config.toml
num_hidden_layers = 22
hidden_size = 128
num_attention_heads = 2
num_key_value_heads = 1
head_dim = 64
intermediate_size = 320
vocab_size = 1024
hidden_act = "swiglu"
norm = "rmsnorm"
norm_place = "pre"
norm_eps = 1e-05
positions = "rope"
rope_theta = 15200.0
rope_fraction = 1.0
qk_norm = false
attn_scale = 0.125
bias = "none"
tie_word_embeddings = false
parallel_block = false
init = "normal"
init_std_qkv = 0.0368
init_std_o = 0.0
init_std_up = 0.0368
init_std_down = 0.0
optimizer = "soap_variant"
learning_rate = 0.00868
lr_mult_up = 0.861
beta1 = 0.95
beta2 = 0.95
lr_head = 0.0125
max_grad_norm = 0.5
warmup_steps = 200
schedule = "wsd"
decay_fraction = 1.0
decay_shape = "linear"
final_lr_fraction = 0.0
batch_tokens = 131072
max_seq_len = 256
doc_mask = true
train_tokens = 284200000
max_steps = 2169
dataset = "wikipedia_en"
Each number is 200 + 20 x the weight over the matrix's rms, rounded and kept within 0 to 999. Layers, rows and columns count from 0.

# up: layer 6 MLP up, 320x128, rms 0.155, rows 152-169, columns 0-127
# down: layer 6 MLP down (transposed), 320x128, rms 0.168, rows 152-169, columns 0-127
# gate: layer 6 MLP gate, 320x128, rms 0.164, rows 153-170, columns 0-127
up152,216,190,162,199,201,196,206,206,186,196,222,250,208,209,201,226,203,196,238,196,181,226,194,166,200,232,227,152,172,197,194,168,200,190,214,173,203,194,163,207,214,228,186,208,178,221,161,173,218,250,196,205,222,217,194,186,228,195,202,173,218,170,210,202,202,193,193,194,172,206,186,187,144,217,214,210,198,218,241,252,189,161,226,187,201,267,177,185,198,215,231,237,220,195,175,230,191,170,233,188,202,164,221,215,201,213,213,228,217,231,226,194,186,169,198,162,178,207,192,187,199,185,240,173,169,166,221,225
down152,190,196,233,208,216,200,181,182,181,184,180,163,216,197,216,200,201,194,214,231,175,199,195,249,184,190,213,193,213,191,205,237,180,171,228,200,204,186,231,193,214,201,224,206,183,188,214,160,209,201,211,191,197,204,199,206,228,229,183,228,203,209,176,192,202,186,212,183,205,175,246,197,253,240,202,191,241,192,219,194,210,207,200,187,205,180,201,210,212,222,146,211,189,210,207,184,202,231,200,179,189,219,211,190,209,196,200,189,161,169,220,188,220,240,191,209,227,207,216,170,212,208,184,179,213,184,178,174
gate153,182,166,186,197,206,209,191,199,222,206,189,217,173,238,164,231,180,201,198,198,229,202,183,191,191,188,170,172,200,208,191,197,215,200,215,176,206,183,183,208,174,179,175,170,216,216,189,213,194,222,193,199,200,186,184,189,183,214,207,207,233,200,219,198,211,197,202,198,204,162,189,231,192,202,207,194,172,139,197,202,180,201,209,211,222,202,197,210,197,161,190,199,181,233,155,197,209,171,189,184,202,182,219,209,215,249,193,210,217,214,160,178,171,237,201,214,218,205,224,213,181,236,219,206,243,184,192,219
up153,193,225,225,165,214,204,178,240,220,209,188,211,179,190,211,204,192,212,167,206,186,172,210,197,199,215,188,199,204,197,198,205,224,181,167,223,192,229,206,165,187,211,204,206,191,179,209,185,206,148,201,188,196,179,186,202,213,150,193,161,191,221,214,202,188,212,174,229,209,218,206,210,217,171,216,207,209,197,185,230,163,201,196,199,203,188,201,189,202,167,192,192,183,214,212,202,202,217,213,215,236,217,217,218,191,144,234,167,213,200,210,185,198,192,184,191,224,197,205,224,184,195,213,180,193,213,197,217
down153,198,209,216,196,167,173,217,176,243,242,190,200,189,183,232,217,200,194,231,239,204,178,226,213,184,175,187,193,228,232,197,214,197,201,191,219,197,187,191,207,223,232,213,187,181,176,206,193,177,187,190,177,212,211,190,187,238,198,211,198,183,211,169,205,174,204,180,203,211,232,243,177,198,214,189,224,216,205,196,201,226,209,196,204,209,214,202,219,184,217,218,223,222,186,212,226,206,194,205,224,207,167,203,201,189,216,221,218,196,190,183,196,233,180,202,185,161,210,193,167,207,192,222,189,201,223,185,216
gate154,243,210,171,207,168,209,215,215,197,196,212,201,201,235,220,194,205,165,242,174,227,209,227,204,239,199,138,194,191,175,179,214,183,226,236,204,174,231,177,222,214,161,206,188,185,208,187,193,169,237,200,211,206,192,208,192,237,192,220,218,195,208,227,204,196,201,231,191,200,207,193,212,180,214,184,188,212,194,216,205,230,246,177,210,195,210,210,196,206,183,169,248,238,187,199,200,211,195,203,230,197,169,210,214,229,195,190,155,228,183,209,231,214,201,176,205,169,189,179,224,222,189,210,200,211,199,189,197
up154,178,204,176,212,173,195,228,204,212,162,212,214,199,234,214,219,192,170,202,195,224,198,189,188,211,185,194,207,213,211,161,174,189,180,199,191,154,225,205,172,235,193,214,224,226,230,213,177,177,224,230,195,218,183,225,211,202,142,221,178,220,171,191,221,175,212,204,197,225,182,165,191,206,223,182,192,188,229,204,187,183,198,195,225,179,187,205,223,208,153,212,207,199,198,215,225,212,174,206,236,220,223,177,226,216,195,175,168,206,199,182,235,185,194,191,159,174,204,204,184,241,184,202,185,239,194,250,239
down154,206,203,163,158,199,208,195,179,262,206,191,233,191,176,209,222,166,214,208,217,218,184,187,209,219,255,190,219,204,233,189,206,167,170,204,190,163,191,175,244,202,245,179,210,200,199,171,170,190,224,217,184,195,198,208,218,172,189,198,210,210,188,218,216,201,188,188,205,167,204,177,204,206,180,232,213,202,156,181,212,205,195,182,251,198,165,192,165,206,203,176,183,198,185,199,189,235,195,231,163,184,186,192,237,201,204,202,228,223,191,221,193,200,218,192,202,179,209,192,207,208,180,173,226,214,191,158,209
gate155,177,204,214,205,220,189,200,190,198,210,187,211,218,199,220,185,186,182,207,209,174,183,182,197,202,183,223,200,218,210,207,189,200,178,189,185,218,207,172,213,217,168,203,186,193,184,147,207,214,198,184,196,201,229,173,228,203,180,214,205,209,217,233,221,191,208,196,220,255,205,201,223,215,194,194,209,156,196,218,196,190,212,216,221,166,189,210,186,208,193,205,200,190,173,203,193,249,227,191,212,202,210,228,208,205,159,166,214,186,207,190,185,189,197,176,240,200,212,188,225,233,167,209,214,199,224,229,198
up155,190,202,237,194,206,186,196,191,191,186,164,212,187,193,205,198,208,219,178,181,204,222,231,198,212,197,210,167,234,174,188,200,204,187,167,179,237,189,211,208,204,205,190,190,205,185,157,196,196,211,197,208,191,202,212,188,208,183,195,237,231,187,234,207,202,207,214,193,195,162,189,207,177,188,178,200,170,215,186,165,212,183,231,199,183,172,237,217,192,200,205,175,203,202,174,225,223,209,188,201,219,205,205,170,198,172,164,210,211,196,200,221,179,244,173,217,193,212,238,198,238,199,227,213,195,202,207,230
down155,213,211,168,210,227,216,193,188,206,180,190,196,181,168,218,174,199,158,186,178,200,209,212,203,220,201,218,193,178,247,216,177,188,225,192,205,202,197,229,202,200,191,183,186,217,238,187,193,205,170,205,206,212,222,206,190,211,170,187,214,201,199,197,190,225,221,243,205,179,166,206,191,212,205,174,197,157,192,227,218,187,194,170,207,202,203,241,185,183,195,216,201,205,220,243,202,200,218,181,205,183,233,171,216,162,217,211,185,195,208,187,172,182,200,223,192,201,175,226,211,171,201,200,212,186,211,173,179
gate156,171,200,222,209,156,229,220,197,223,206,214,234,197,237,202,217,215,212,214,176,160,206,200,184,202,154,235,223,180,155,203,173,218,213,222,233,194,236,217,217,192,185,175,198,192,187,202,178,229,182,172,194,219,197,203,245,192,211,220,226,194,184,197,171,207,222,173,178,213,236,184,217,197,192,217,197,176,207,174,219,232,221,161,197,197,195,190,216,196,190,207,229,209,183,218,212,217,202,195,230,197,201,200,223,174,206,169,193,204,211,188,186,251,175,185,150,203,196,218,218,180,219,189,180,207,213,196,205
up156,236,206,220,214,188,200,185,238,186,195,227,247,191,208,190,224,190,175,180,203,238,196,190,217,154,202,176,198,201,186,212,194,197,184,200,173,174,207,188,231,210,171,170,168,229,203,201,221,200,169,194,185,209,178,193,189,241,199,228,227,194,182,182,187,180,166,192,186,205,217,201,199,188,183,190,205,153,239,187,207,207,196,248,202,199,170,181,242,180,194,152,192,212,178,224,183,203,198,220,218,218,223,248,209,196,184,231,220,186,225,207,174,223,199,197,210,193,200,230,204,151,211,198,169,183,230,168,193
down156,189,213,208,197,207,207,189,254,182,174,185,139,190,218,228,188,176,212,177,221,209,195,222,181,172,207,215,175,217,197,208,202,197,188,227,209,230,232,221,205,199,231,191,182,183,188,170,193,198,248,197,191,196,205,182,215,213,198,211,209,179,194,224,177,182,197,168,177,220,192,198,205,219,217,214,196,262,232,213,195,183,182,204,229,204,182,197,188,205,199,185,200,194,218,198,146,202,207,205,153,200,176,171,188,201,144,190,215,228,204,193,195,223,234,195,201,210,198,201,195,168,208,200,231,196,181,192,211
gate157,178,212,221,213,227,170,198,187,203,172,226,194,215,193,168,207,200,189,250,180,240,191,225,182,171,213,237,181,169,224,173,194,183,214,209,230,199,162,168,168,175,237,167,244,174,195,227,210,203,208,189,206,174,206,206,210,184,203,177,174,212,193,206,224,187,197,213,196,239,216,229,243,217,221,191,224,222,231,205,178,212,213,195,213,188,193,188,205,219,200,212,207,203,179,213,192,192,213,188,195,203,211,221,201,210,199,208,200,163,173,160,206,201,199,149,203,210,192,152,183,235,170,194,235,210,185,173,206
up157,197,238,172,188,209,217,161,201,211,225,188,225,181,179,174,173,183,209,172,193,222,202,172,193,177,175,181,195,185,186,254,204,227,188,160,214,220,213,201,238,206,172,217,228,180,162,184,218,227,206,199,187,206,190,210,201,199,211,188,235,196,220,178,199,210,230,211,210,191,200,183,200,187,164,226,217,209,224,239,230,169,203,181,220,206,207,204,151,202,221,179,189,174,183,172,211,184,227,196,220,211,166,187,179,217,223,176,238,244,184,233,185,163,227,174,171,222,211,239,188,182,219,182,175,176,213,200,205
down157,229,192,206,181,179,203,231,189,206,191,227,209,187,192,193,204,187,201,194,205,193,202,168,227,223,194,185,158,195,166,178,173,198,212,210,207,201,228,208,176,249,221,187,199,219,174,214,194,200,208,233,190,236,202,233,203,199,202,201,156,215,212,189,184,210,181,211,203,205,190,221,179,183,232,213,194,206,165,223,196,202,233,183,222,230,191,197,230,212,196,217,174,207,216,176,205,194,202,190,183,199,177,222,160,195,175,208,185,219,199,178,209,219,220,247,217,202,224,161,215,200,227,190,217,165,204,210,213
gate158,198,189,189,200,219,156,228,184,219,237,173,239,169,166,201,201,200,198,229,248,206,216,213,205,198,203,172,193,196,206,193,219,166,232,199,208,210,195,215,231,221,188,235,198,192,205,225,200,209,211,174,202,213,237,214,219,224,221,187,206,198,209,220,188,191,206,170,189,213,203,248,224,188,203,224,206,209,233,218,175,188,204,173,186,222,170,211,170,221,192,206,193,181,204,181,214,183,174,219,203,239,189,217,165,209,254,203,205,186,224,178,182,195,166,206,231,210,219,224,213,187,213,173,195,193,224,241,209
up158,187,203,183,212,200,200,184,197,186,241,218,140,181,191,155,198,231,203,198,174,209,247,245,191,199,225,234,180,161,211,173,187,227,160,179,207,158,190,207,201,190,189,177,201,186,216,201,209,216,196,205,191,189,223,197,224,175,197,205,213,196,199,224,210,220,148,177,209,191,178,171,176,213,201,211,173,233,163,200,193,240,239,190,217,179,224,196,167,192,195,202,188,194,177,229,179,204,175,191,210,199,218,202,218,178,164,203,223,242,218,186,200,224,188,193,201,187,194,203,213,196,221,191,212,196,218,207,203
down158,209,166,196,185,204,210,176,228,239,205,190,180,177,212,208,206,224,154,195,174,188,168,214,179,202,209,220,188,210,197,162,203,217,210,163,174,154,207,174,190,216,160,216,190,181,185,218,224,201,200,166,169,221,207,198,200,195,189,186,162,220,184,145,214,224,211,191,197,189,199,187,185,226,166,190,135,180,194,201,201,201,165,184,214,218,174,214,201,191,197,225,195,216,224,195,202,213,213,191,199,197,180,200,191,230,182,205,185,217,209,196,191,187,175,181,224,211,206,192,218,197,178,234,165,201,166,198,212
gate159,178,216,225,204,199,175,198,220,193,234,163,180,240,199,208,183,188,204,184,218,192,233,193,196,244,209,171,221,204,171,200,165,196,214,181,214,217,199,206,226,210,203,210,189,177,194,218,215,172,216,212,175,192,237,202,177,194,227,218,172,185,166,193,232,229,209,174,189,173,178,177,183,184,202,192,183,161,195,167,172,203,223,191,197,179,168,188,212,175,211,251,173,204,229,186,204,143,191,174,195,219,221,182,167,212,263,187,240,178,209,205,208,182,174,214,210,195,185,204,216,215,198,201,209,208,187,212,201
up159,182,187,214,151,203,194,192,197,186,189,165,200,214,209,202,190,200,198,181,195,233,200,185,194,182,239,215,212,182,182,197,182,173,197,205,201,229,185,188,228,176,204,221,197,188,242,195,200,179,175,205,198,210,217,168,185,214,201,190,201,187,189,201,156,178,220,172,212,217,179,183,186,135,197,205,142,203,152,211,190,168,171,214,184,219,229,206,164,203,231,201,175,197,210,192,157,165,207,192,182,172,187,224,202,181,201,220,201,222,177,197,199,201,187,204,181,196,223,207,222,206,194,194,200,185,225,230,214
down159,187,162,207,160,197,222,194,202,210,209,188,211,172,153,158,202,196,215,186,180,168,224,185,215,179,206,198,173,194,214,232,202,152,179,195,223,192,194,202,215,177,139,186,186,188,207,206,183,216,239,172,175,194,212,184,212,208,209,206,223,170,203,227,222,208,173,248,207,209,169,185,203,225,203,211,182,192,166,215,195,198,213,158,183,202,195,203,194,227,222,179,186,196,197,196,163,189,171,205,194,159,221,230,199,196,232,206,194,213,197,229,189,192,213,209,176,221,192,205,222,187,171,219,192,155,201,235,219
gate160,215,172,195,215,204,186,196,173,204,198,192,226,209,239,205,192,208,215,159,201,205,203,217,187,213,221,222,192,194,196,196,213,205,185,228,214,217,231,205,200,184,207,188,191,229,203,208,206,170,181,218,182,193,183,187,203,213,176,220,200,214,201,196,233,198,187,231,196,209,188,162,223,163,227,233,213,172,220,193,204,219,204,185,207,243,211,202,224,176,183,209,166,201,180,163,185,199,205,221,248,206,205,203,226,218,218,195,176,228,199,186,228,151,179,174,196,175,220,209,183,206,224,175,187,208,198,184,226
up160,238,207,204,208,182,200,204,226,227,176,192,229,199,211,216,201,192,180,183,237,215,229,204,222,217,233,224,202,216,187,202,188,208,194,212,199,227,238,189,206,195,188,190,190,214,225,194,203,156,179,220,172,194,208,192,206,213,181,200,190,236,208,231,197,217,238,198,168,195,161,187,206,216,219,200,218,149,214,227,181,204,206,196,187,205,220,183,186,154,204,203,186,207,168,191,201,193,202,196,216,199,212,193,180,195,193,216,185,195,195,187,181,197,179,196,190,173,196,238,178,228,201,203,209,203,189,212,205
down160,217,224,198,202,238,227,222,210,179,213,180,200,195,182,227,166,190,203,217,179,186,211,199,185,141,199,183,209,176,224,197,206,200,227,189,219,211,203,185,177,211,179,235,208,215,181,207,197,190,217,181,212,177,201,206,208,174,194,193,183,169,214,197,169,246,183,192,241,173,204,203,239,205,204,181,191,181,196,189,190,190,219,194,212,181,178,177,178,197,206,196,198,200,177,182,234,206,199,244,231,212,213,230,200,180,224,201,226,190,176,211,181,179,199,192,193,204,194,169,225,210,162,240,217,207,158,196,202
gate161,201,230,220,184,223,185,208,160,194,204,202,191,230,212,231,218,207,181,175,159,201,196,207,205,191,156,163,194,182,215,216,200,216,204,205,242,141,208,196,180,199,196,223,183,221,208,164,250,215,197,230,155,185,191,164,204,193,198,221,224,211,179,220,187,175,179,204,205,213,193,213,217,194,203,211,212,220,201,177,208,213,192,203,215,198,202,200,211,185,195,192,181,165,187,240,218,165,214,176,178,218,215,230,226,222,189,165,206,225,161,204,212,201,173,207,174,169,203,200,176,187,197,167,215,214,226,181,203
up161,211,175,201,217,190,175,165,173,204,183,215,175,183,166,216,205,191,196,169,188,208,217,209,187,218,165,152,212,213,211,194,179,210,219,225,186,220,222,215,257,222,223,183,149,169,244,181,211,207,192,205,229,193,194,207,200,213,196,233,178,193,174,199,205,220,206,216,187,237,195,207,197,195,225,149,174,212,183,191,186,225,171,191,218,233,181,194,232,207,239,230,188,222,205,198,191,198,216,208,220,245,216,190,228,157,165,225,213,202,221,216,197,212,187,222,222,181,188,198,185,193,217,208,241,204,233,198,193
down161,201,194,182,196,201,247,210,213,181,197,183,210,216,197,220,198,192,201,176,198,210,214,200,197,174,185,250,201,174,209,194,224,198,182,209,217,190,164,192,169,233,153,210,198,205,189,174,167,190,211,216,189,185,189,183,190,191,192,205,195,225,204,199,184,186,184,190,160,224,206,200,196,197,177,176,211,228,207,230,217,212,164,184,194,221,150,184,203,184,170,209,213,228,176,180,159,173,227,201,205,218,183,205,223,152,229,181,218,216,181,197,201,165,180,202,200,245,217,182,188,184,163,225,213,185,218,181,206
gate162,216,209,225,227,241,211,187,207,189,209,164,183,226,212,182,218,185,200,226,189,188,208,209,181,218,229,181,212,206,226,199,196,216,200,240,201,217,186,180,171,159,200,168,214,193,188,218,220,178,212,219,182,202,192,276,200,157,230,213,220,176,160,200,229,227,179,211,173,198,224,192,182,239,237,209,242,197,203,186,179,208,184,178,205,177,195,193,197,229,165,221,235,233,207,219,177,206,203,200,202,207,224,172,228,224,170,228,212,183,190,140,197,246,173,236,187,161,216,221,216,241,211,174,210,148,243,192,221
up162,195,235,238,184,162,168,232,208,202,197,221,210,217,144,210,215,206,199,216,203,177,184,227,187,237,218,212,232,183,211,182,213,180,204,206,222,212,182,208,206,203,228,225,234,171,221,207,203,197,193,217,180,190,186,196,176,201,218,197,170,256,212,204,169,172,227,181,192,204,168,232,161,218,181,206,208,168,179,188,170,232,154,224,221,205,212,188,199,157,213,207,200,165,195,226,170,218,193,190,146,200,205,189,218,211,232,209,229,240,163,236,198,167,230,198,218,211,207,186,214,155,166,211,181,201,205,178,184
down162,196,167,167,230,216,196,176,214,206,207,193,178,200,207,134,221,185,198,172,207,224,198,181,168,207,210,188,240,190,156,230,166,232,212,205,188,200,219,224,198,187,201,184,191,216,228,209,233,166,196,206,200,185,190,199,194,215,171,215,218,227,194,216,192,201,205,186,194,230,202,225,212,203,176,197,208,189,217,220,214,182,199,208,188,198,192,208,171,220,207,211,202,207,197,197,182,193,234,216,190,187,197,176,171,197,248,194,193,214,221,165,222,213,190,208,212,213,198,218,204,199,214,197,204,172,216,189,204
gate163,197,162,206,194,165,223,195,195,213,193,273,211,182,226,194,188,178,185,200,230,213,186,193,247,213,198,206,197,256,189,233,183,214,200,199,226,213,191,203,196,231,196,204,217,189,194,197,197,184,170,223,229,209,241,211,232,199,228,191,197,208,204,201,174,191,213,201,197,180,204,184,231,211,200,203,186,188,210,189,176,181,229,158,190,203,232,243,202,207,207,173,176,200,213,229,201,199,188,189,186,217,206,196,226,198,226,195,214,228,205,184,208,219,213,176,220,173,192,199,167,217,191,242,213,208,181,205,218
up163,176,197,183,221,203,220,196,209,217,180,186,190,210,196,223,201,155,218,220,232,189,220,237,222,194,192,221,168,211,220,224,209,160,159,227,245,195,221,160,163,219,198,187,196,233,196,217,191,203,200,187,190,215,182,165,195,205,237,224,187,238,185,225,191,205,195,215,200,219,221,189,189,182,195,192,187,184,175,208,211,218,202,267,208,198,214,207,238,205,211,191,171,201,215,199,203,184,176,198,205,218,192,171,199,198,214,151,178,216,197,208,215,235,164,208,212,179,217,242,207,170,217,190,228,214,156,150,223
down163,207,189,229,198,205,175,220,169,244,228,202,218,194,168,193,183,202,213,213,185,205,219,203,165,195,204,218,218,171,162,207,241,199,175,183,186,209,200,239,201,189,176,214,197,193,204,174,202,187,215,143,192,226,215,203,195,213,168,248,182,203,184,226,214,230,204,192,154,206,189,204,168,206,184,208,194,225,195,192,220,202,184,195,209,193,180,169,172,183,169,184,239,198,196,192,197,194,191,194,195,182,214,228,202,215,180,199,196,183,216,216,192,215,250,228,169,216,204,218,215,172,181,187,195,178,219,220,147
gate164,235,198,163,209,212,166,169,225,197,160,203,224,210,220,219,210,202,195,167,211,193,216,206,226,233,197,200,214,225,184,182,178,204,200,204,204,193,180,216,181,203,186,185,210,214,201,187,217,208,216,195,200,211,201,237,213,228,185,189,181,190,236,230,232,182,216,189,196,237,185,186,188,226,208,200,223,223,179,187,207,207,190,207,212,202,210,195,195,210,204,169,199,214,186,198,172,178,184,201,194,221,192,213,203,200,206,181,208,205,182,198,190,203,188,183,203,215,177,176,206,196,232,215,189,215,170,222,178
up164,172,192,209,168,225,201,192,194,176,180,220,199,193,178,206,221,199,210,212,218,195,231,200,195,204,213,196,220,178,153,232,190,202,209,226,201,179,228,178,205,211,209,221,158,221,205,174,220,183,201,186,215,194,196,223,206,193,184,198,194,197,212,228,185,190,203,201,205,193,203,203,169,219,183,195,206,197,202,198,192,173,216,219,194,169,208,213,186,226,158,191,186,191,204,220,176,191,206,215,218,177,183,169,204,216,201,200,211,233,220,206,195,197,178,167,182,207,208,175,229,175,232,193,255,227,180,175,186
down164,203,229,161,201,215,200,167,204,186,201,209,196,168,222,169,174,203,165,185,240,196,194,185,196,216,213,211,214,188,206,178,185,192,209,190,196,211,195,205,194,206,206,188,217,202,168,242,199,193,206,207,180,215,211,194,193,219,166,223,205,232,194,170,201,158,202,182,167,185,203,198,236,203,212,169,184,183,201,204,220,224,212,218,187,209,202,224,224,196,230,239,188,208,191,185,241,173,197,187,224,213,201,215,182,216,191,197,209,172,214,196,217,219,200,221,196,174,193,195,193,198,180,215,152,187,224,191,196
gate165,197,184,185,206,182,193,175,173,210,173,186,187,183,179,190,204,228,197,227,171,170,177,158,192,161,197,207,199,222,214,193,221,183,183,180,212,197,171,226,174,193,211,190,184,198,188,224,219,195,195,217,187,192,194,182,204,186,163,173,208,150,176,199,198,183,203,191,170,180,206,191,200,195,235,216,204,169,189,207,165,223,174,191,187,209,163,194,186,210,208,189,202,223,193,195,210,190,180,198,209,236,178,174,200,218,180,193,213,230,191,196,190,210,186,207,233,214,198,163,207,185,210,174,180,211,197,206,192
up165,214,171,222,209,196,140,226,211,196,192,178,221,168,205,223,202,188,164,234,217,172,172,178,194,178,192,220,198,202,194,201,189,205,182,200,252,199,192,220,218,192,209,244,196,192,201,179,210,182,194,197,218,219,195,199,196,181,207,217,178,199,204,203,213,203,213,216,189,206,202,180,212,199,214,196,196,193,198,193,191,186,212,220,188,218,253,243,224,176,211,195,178,222,206,178,200,189,230,209,201,198,189,209,239,207,175,180,212,197,235,209,211,202,227,180,201,234,179,229,213,207,177,151,178,216,235,192,225
down165,209,244,185,199,199,232,181,176,186,178,251,165,186,175,201,195,187,219,197,193,236,185,202,191,212,213,197,193,194,197,176,200,241,174,196,206,212,199,203,220,157,219,198,188,198,215,163,214,186,235,211,220,177,189,194,213,211,223,159,203,237,194,194,176,184,202,192,221,195,162,233,204,196,181,224,212,216,213,196,207,172,230,192,193,191,179,174,160,182,238,202,241,178,211,174,191,188,205,183,181,161,216,181,203,181,247,200,183,203,204,162,223,184,186,193,172,173,203,175,203,213,237,179,188,201,210,188,183
gate166,191,224,208,228,219,171,184,157,168,210,184,273,210,219,203,227,196,207,207,187,226,193,170,194,218,192,214,213,204,229,193,200,191,194,174,173,243,203,182,187,194,204,212,190,184,219,231,193,188,181,212,197,178,211,167,212,165,214,206,206,187,194,189,181,196,243,184,196,175,173,183,221,169,200,198,198,196,218,177,176,213,200,202,205,175,226,219,193,203,226,193,194,191,251,190,213,218,194,190,210,247,201,228,195,204,195,187,181,218,188,207,206,218,186,169,228,188,194,206,202,214,178,225,208,228,190,181,196
up166,200,192,210,184,215,207,156,196,169,192,192,214,226,230,211,197,214,233,234,209,240,206,190,168,204,212,167,168,188,217,171,177,188,197,211,208,201,214,195,221,206,228,238,182,201,244,206,223,161,188,206,193,195,196,178,212,180,220,196,185,234,215,186,167,247,240,207,195,214,178,165,227,178,213,175,184,204,179,209,220,202,178,183,204,206,216,194,201,191,236,179,212,208,200,202,204,177,213,180,208,239,217,196,213,179,180,163,194,220,184,191,203,217,199,207,242,192,226,180,155,223,210,212,173,173,192,193,182
down166,195,215,184,208,206,194,195,182,213,202,190,206,210,188,181,216,211,230,202,206,223,180,176,172,191,175,231,192,179,175,167,201,155,167,188,231,191,193,219,233,213,173,201,200,187,198,177,215,230,161,175,228,170,196,204,188,209,206,207,229,197,199,171,210,206,205,209,222,221,188,202,174,209,199,213,180,166,195,190,175,216,189,182,191,179,164,182,220,194,250,229,227,175,201,193,190,226,234,197,191,186,212,186,220,200,193,232,184,199,202,187,215,209,210,162,238,218,200,188,232,195,217,222,226,238,212,177,162
gate167,184,197,187,240,198,219,216,171,181,222,218,235,170,216,202,232,169,206,201,188,233,214,162,204,222,189,256,208,182,167,166,188,218,193,167,196,196,218,211,172,194,214,208,214,221,207,186,179,222,220,173,150,212,212,198,174,221,196,203,176,163,192,205,186,197,189,203,192,213,212,194,210,163,211,204,225,223,168,223,221,226,197,193,171,195,191,226,187,164,277,210,204,192,198,209,166,216,201,186,177,224,209,219,218,187,231,191,197,204,234,194,205,204,185,215,195,173,217,190,182,220,212,160,234,216,245,230,192
up167,147,199,230,213,224,217,230,218,199,186,185,162,211,183,206,176,179,231,215,193,184,204,195,189,180,214,253,225,194,199,179,235,220,237,175,186,198,221,218,203,168,179,200,244,230,216,155,179,216,164,189,174,218,210,223,178,208,230,196,193,164,221,209,195,217,222,203,208,189,201,176,182,188,185,174,184,230,228,164,170,175,222,195,233,191,232,219,222,192,200,228,175,145,206,207,200,226,176,190,198,205,184,191,217,196,174,205,211,216,218,160,208,206,194,201,188,155,221,160,219,223,197,215,214,208,197,211,186
down167,178,184,217,185,187,177,170,182,188,181,169,210,196,203,186,172,231,226,202,189,188,238,220,204,197,226,230,172,199,174,187,191,183,228,200,174,201,192,204,206,213,153,185,196,206,214,197,200,167,215,214,192,210,193,175,194,193,201,185,150,173,175,194,175,204,156,228,215,186,191,178,195,209,171,185,175,201,182,215,226,230,177,243,218,164,222,211,185,201,170,188,217,158,203,152,188,231,233,194,212,192,215,199,200,233,219,169,207,198,162,216,175,169,181,183,205,190,195,191,173,210,195,213,194,225,175,221,175
gate168,194,191,208,188,185,182,199,206,216,184,186,176,200,224,196,214,209,200,195,193,204,205,210,171,186,187,203,171,200,186,226,197,170,197,194,233,208,209,189,192,152,203,191,220,183,195,177,221,210,191,204,201,185,203,199,223,183,165,196,219,191,193,158,184,232,180,200,203,200,240,203,185,199,177,200,230,211,220,200,177,191,175,194,191,210,238,219,175,203,181,209,168,201,198,189,180,193,199,197,205,190,207,190,248,231,187,195,180,202,220,178,199,178,196,154,221,181,179,216,270,168,226,216,175,202,183,178,196
up168,235,211,210,180,199,194,206,193,193,189,191,174,185,196,216,164,213,189,201,204,210,201,227,222,235,239,213,195,175,219,202,225,183,227,187,198,164,180,199,203,218,211,186,188,204,187,188,203,207,190,205,200,184,208,212,167,185,188,212,190,208,228,204,206,208,191,168,175,157,189,184,209,221,160,193,185,190,231,180,175,208,199,211,223,203,182,208,187,216,182,181,206,179,192,207,191,203,222,199,213,194,199,225,191,214,214,203,196,180,169,196,176,240,195,184,214,155,172,200,204,213,180,167,207,214,231,221,172
down168,205,174,232,223,186,174,224,222,233,213,200,199,194,189,215,174,210,224,203,203,190,176,230,206,196,211,182,226,174,202,163,206,179,181,193,193,221,215,206,194,193,193,204,183,205,199,184,202,219,233,222,191,231,180,167,192,185,197,186,202,223,209,165,217,169,205,198,210,215,176,189,220,189,175,206,210,211,211,206,216,196,220,193,212,198,231,192,192,251,192,190,198,201,172,233,202,210,156,183,213,215,192,238,225,226,199,191,189,180,224,209,171,185,213,218,201,219,243,216,161,166,173,194,193,194,185,216,197
gate169,201,222,227,201,162,181,198,216,208,218,225,193,231,199,243,177,166,212,169,203,223,217,174,190,177,214,200,215,218,251,182,152,213,218,193,206,217,226,214,198,226,158,191,200,171,182,241,194,207,176,180,178,174,197,192,184,218,223,171,163,209,200,169,243,206,224,207,218,171,208,244,224,220,189,217,207,224,163,229,206,213,197,182,191,208,203,211,211,197,182,190,190,192,230,197,213,186,215,209,190,197,178,247,202,204,211,172,184,203,217,194,199,210,212,202,195,206,194,169,222,234,191,219,208,189,194,207,180
up169,202,204,197,224,200,186,201,229,169,196,175,193,177,178,187,220,237,192,208,188,201,189,218,186,198,231,204,181,208,164,177,249,178,196,207,196,187,186,178,194,162,201,193,221,199,178,194,217,221,190,193,239,235,213,190,188,180,178,166,226,237,192,200,197,213,184,214,187,194,207,216,201,176,208,197,212,210,223,167,194,213,224,208,228,231,213,200,214,189,229,183,162,224,187,190,187,214,224,172,179,170,218,154,210,229,219,218,225,214,172,236,225,215,172,213,170,210,197,257,199,200,209,229,195,219,219,193,201
down169,195,211,178,210,207,204,196,233,172,203,215,228,210,215,182,230,174,203,184,222,213,220,181,195,190,190,224,191,189,202,194,186,220,202,187,223,162,211,174,185,177,193,166,184,201,230,204,209,179,179,174,204,225,207,208,209,212,197,174,198,256,218,222,229,238,199,184,218,210,192,185,177,215,200,187,177,214,197,217,183,182,180,182,229,199,181,214,184,208,158,223,216,214,212,223,172,212,196,237,194,172,219,191,194,170,168,165,220,208,223,206,194,200,216,222,240,183,207,185,201,229,180,195,182,176,199,227,180
gate170,215,185,220,210,169,167,192,192,196,233,201,203,215,193,198,221,185,209,207,221,216,211,179,230,201,189,190,188,205,214,209,213,196,184,220,232,169,199,189,227,228,172,229,182,187,175,220,199,221,192,178,217,221,171,191,237,200,184,211,254,220,188,188,219,180,204,225,235,195,206,179,214,193,180,238,198,207,212,227,167,191,177,183,219,185,212,158,186,190,188,166,183,227,207,187,229,205,199,235,233,220,179,232,232,221,231,187,257,242,213,161,209,210,239,170,212,203,186,194,192,218,211,204,248,192,206,230,169